{
  "n_layer": 13,
  "d_model": 128,
  "n_head": 4,
  "n_kv_head": 1,
  "head_dim": 32,
  "d_mlp": 128,
  "vocab_size": 2048,
  "activation": "swiglu",
  "norm": "rmsnorm",
  "norm_place": "pre",
  "norm_eps": 1e-05,
  "positions": "rope",
  "rope_base": 10000.0,
  "rope_fraction": 1.0,
  "qk_norm": false,
  "attn_scale": 0.177,
  "bias": "none",
  "tie_embeddings": false,
  "parallel_block": false,
  "init": "uniform",
  "init_std_qkv": 0.0228,
  "init_std_o": 0.00447,
  "init_std_up": 0.0228,
  "init_std_down": 0.00447,
  "init_mimetic": 0.7,
  "optimizer": "soap_variant",
  "lr": 0.00829,
  "beta1": 0.95,
  "beta2": 0.99,
  "weight_decay": 0.085,
  "lr_head": 0.00948,
  "grad_clip": 0.5,
  "warmup_steps": 200,
  "schedule": "wsd",
  "decay_fraction": 0.823,
  "decay_shape": "linear",
  "final_lr_fraction": 0.0,
  "batch_tokens": 32768,
  "seq_len": 512,
  "doc_mask": false,
  "train_tokens": 116000000,
  "steps": 3541,
  "dataset": "wikipedia_en"
}
Each number is 128 + 24 x the weight over the matrix's rms, rounded and kept within 0 to 255. Layers, rows and columns count from 0.

# layer 7 attention query, 128x128, rms 0.208, rows 0-2,32-33,64-65,96-97, columns 0-127
[[114 128 122 120 112  74  96 123 165 112  83 160 168 119 129 153 117 188 145 131  94 162 163 141 150 121 115 119 137 121  99 114 149 160  89 129 120 137 142  90 129 184  70 120 161 130 172 109 110 137 107 158 130 127  96  88 122 124 124 169 132 161 141 116 111 117 178 109 129  92 147 139 108 124 176 148 151 142 126 134 172 105 160 124 157 191 118 134 144 125 149 130 127 129 177 181  91 147 119 116 144 114 108 138 118 124 106 136  74 154 143 115 137 148 133 147  98 138 151  98 121 150 186  69 113 202 119  81]
 [117 161 165 133 170 132 142 141 132 134 116 120 144 154  86  92 127 105 109 157 133 109 122  65  88 114 143 116 119 146 129 136 140 106 170 107 103  90 135 141 149 132 157 119 102 127 118 149 170 127 137 121  88 123 120 165 151 157  99 139 137 121  95 136 127 121 122 131 128 174 113 125 126  90 145 143  58 104 110 123  90 133 135 127 131 107 147  83 156 140 107 119 129  94  99 106 120 139 123  94 103 143 169 121 143 152 125 140 167 125 122 118  87  82 117 103 157 161 130 120 100  81  91 163 100  82 108 150]
 [ 95 142 156 169 140 128 141 193 153 104 136 106 197 150 154 119 154 102 126 170 113  86 112 119 126 175 159 135 128 151 152 117 163 111 155 118 124 121 164 140 123 131 144 102 141  75  91 122 155 138 133 135 108 142 140 166 144 143  84 131 154 108 109 121 138 108  90 132 141 143 147 124 142 162 162 129 107 138 135 158 151 148 125 135 140 113 142 124 114  96 165 145 161  82  97 154 108 116 139 115 100 132 118 185 139 120 124 183 127  97 159 121 149 130 127 104 179 151 100 124  97 111  93 127 132 111 127  99]
 [143  77  97  73 120  73  80 150 106 138 116 138 171 178 171 116 197 157 136 176 146 103 135 130 152 123 145 151 152 144 133 167 139 110 131 124 127 129 126 152 151 133  85 108 175 133 151 146 138 124 104 152 183 128 144 106  90 129 164 141 106 111 118 114 112 135 196 122 116 129 125 119 106 165 132 115 114  95 161 107 135 124 160 107 140 113  98 175 133  89 156 165 119 170 143 111  70 145 112 151  98 131 127 126 121 153 160 154  96 112 116 124 127 131 150 149 151 125 152 133 157 118 103  95 162 143  82 137]
 [104 142 153 105 127 167 133 129 158 147 134 103  79  95 129 126 152  81 123 148 116 129 172 127 147 117 110 136 165 109 119 143 156 132 139 126 115 120 116  88 109 148 132 122  95 162 136 150 136  96 124 132 104 116 123 164 147 124  85 129 136 133 112 116 130 107  89 116 144 154 133 132 171 111 152 131 119 160 107 114 152 121 158 118 141 166 125  90 174 137 140 150 179  86 144 134 124 134 111  90 137 117 127 116 145 116 120 142 135 116 145 136 148  99  87  84 112 153 155 154 117 156 138 150 129 115 115  97]
 [138 129 112 114 141 110 157 123 134 134 134 133 131 135 138 155 124 115 115 109 130 140 156 129 113 118 145 130 106 124 140 141 138 113 123 132 114 161 101 113 127 122 112 115 120  96 140 137  98 142 135 137 132 112 120 140 108 143 146 133 121 123 117 100 138 123 135 132 142 143 144 130 121 163 132 134 140 116 113 101 138 105 152 123 130 136 131 127 132 138 133 122 130 130 123 138 131 117 124 154 131 117 104 116 110 115 130 134 135 136 133 120 142 126 120 131 125 142 149  76 144 119 127 115 140 126 142 122]
 [130 125 132 120 125 141 111 134 116 128  85 141 122 119 127  93 139 137 127 140 140 141 108 135 126 136 104 120 135 134 104 119 135 120 120 148 104 115 175 131  91 119 144 103 140 123 121 141 115 117 137 133 146 138 127 117 118  82 146 139 127 118  97 111 104 128 126 116 140 110  94 117 131 150 114 125 107 141 136 130 120 169 117 121  87 106 140 122 130 146 111 138 133 132 158 123  90 127 172 112 128 137 137 130 139 147  89 158  90 157 107 150 130 132 146 119 114 136 111 167 106 135 125 139 143 103 125 123]
 [133 168 134 135 178  97  94 149 159 135 125 141 126 141 129 146 122 126 120 111 171 138 113 144 137 115 153 110  90 159 106 119 138 103 126 123 145 128 100 117 114 114 128 128  95 116 137 182 151  82 122 101 136 151 127 105 143 160 150 172 106 118 121 113  93 108 107 130 113 156 104 155 133 109 130 153  85 107 147 112 131 107 157 126 159 152 108 126 137 135  86 108 136 130 137 114 120 122  75 101 120 135 136 102 125 139 134 137 120 101 103 146 103 115 123 160 166 125 112 139  99 132 132  94 165 123  98 124]
 [119 125 131  83 105 148 140  96 102 118 123 114 140 149 110 110 142 127 117 176 109 117 116 122 133 151  79 110 145 121 138 119 121 145 139 132  87 124 110 135 134 145 105 147 161 160 108 127 124 105 140 179 100 115  90 115 111 123 116 108 147 127 114 158 148 155 123 131 122 133  93 123 106 121 130 130  97 139 117 126 137 139 106 106 122 112 136 118 113 110 167 122 128 101 128 142 147 147 155 113 147 105 131 167 127 129 139 144 136 145 125 125 113 136 126 126  89 112 124  83 134 119 128 146  78 148 177 138]]
# layer 7 attention key, 32x128, rms 0.202, rows 0-1, columns 0-127
[[128 128 151 152 160  73 145 112 108 139 126 122 115 111  87 127 108 148 179 121 114 155 127 125 136 154 107 112 145 114 129 178 151 167 128 141 127 117 143 146 143 133 135 146 111 112 122 126 120 131 167 153 124 162 123 127  96 112 134  92 160 134 118 166 121 120 121 110 142 121 138 127 122 134 152 137 149 112 181 118 111 110  99 118 142 116 133 160 122 106 112 174 139 121  98 100 140 119 107 129 118 135 125 133 136 185 130 120 142 116 116  98 135 149 133 173  94 102 129 131 125 152 122 104 119 173 127 127]
 [165 122 145 118 128 114 167 148 146 117  95 187 150 135 153 102 129 120 153 116  93 182 152 131 158 127 124  93 152  89 147 107 177 141 161 152 105 129 149 132 129 110 144  97 150 132 103 112 127 139 157 104 158 137 148 145 109 144 174 128 103 145 129  73 141 102 127 110 114 144 129 113 115 154 159 155 155 108 151 172 171 127  99  86 145 151 152 146 143 162 121 159 134 136 137 110 127  93 152 119 139 123 126 109 102 124 114 119  88 136 137 143 125  93 136 165 124 105 112 158  99 123 164 136 139 124  98 126]]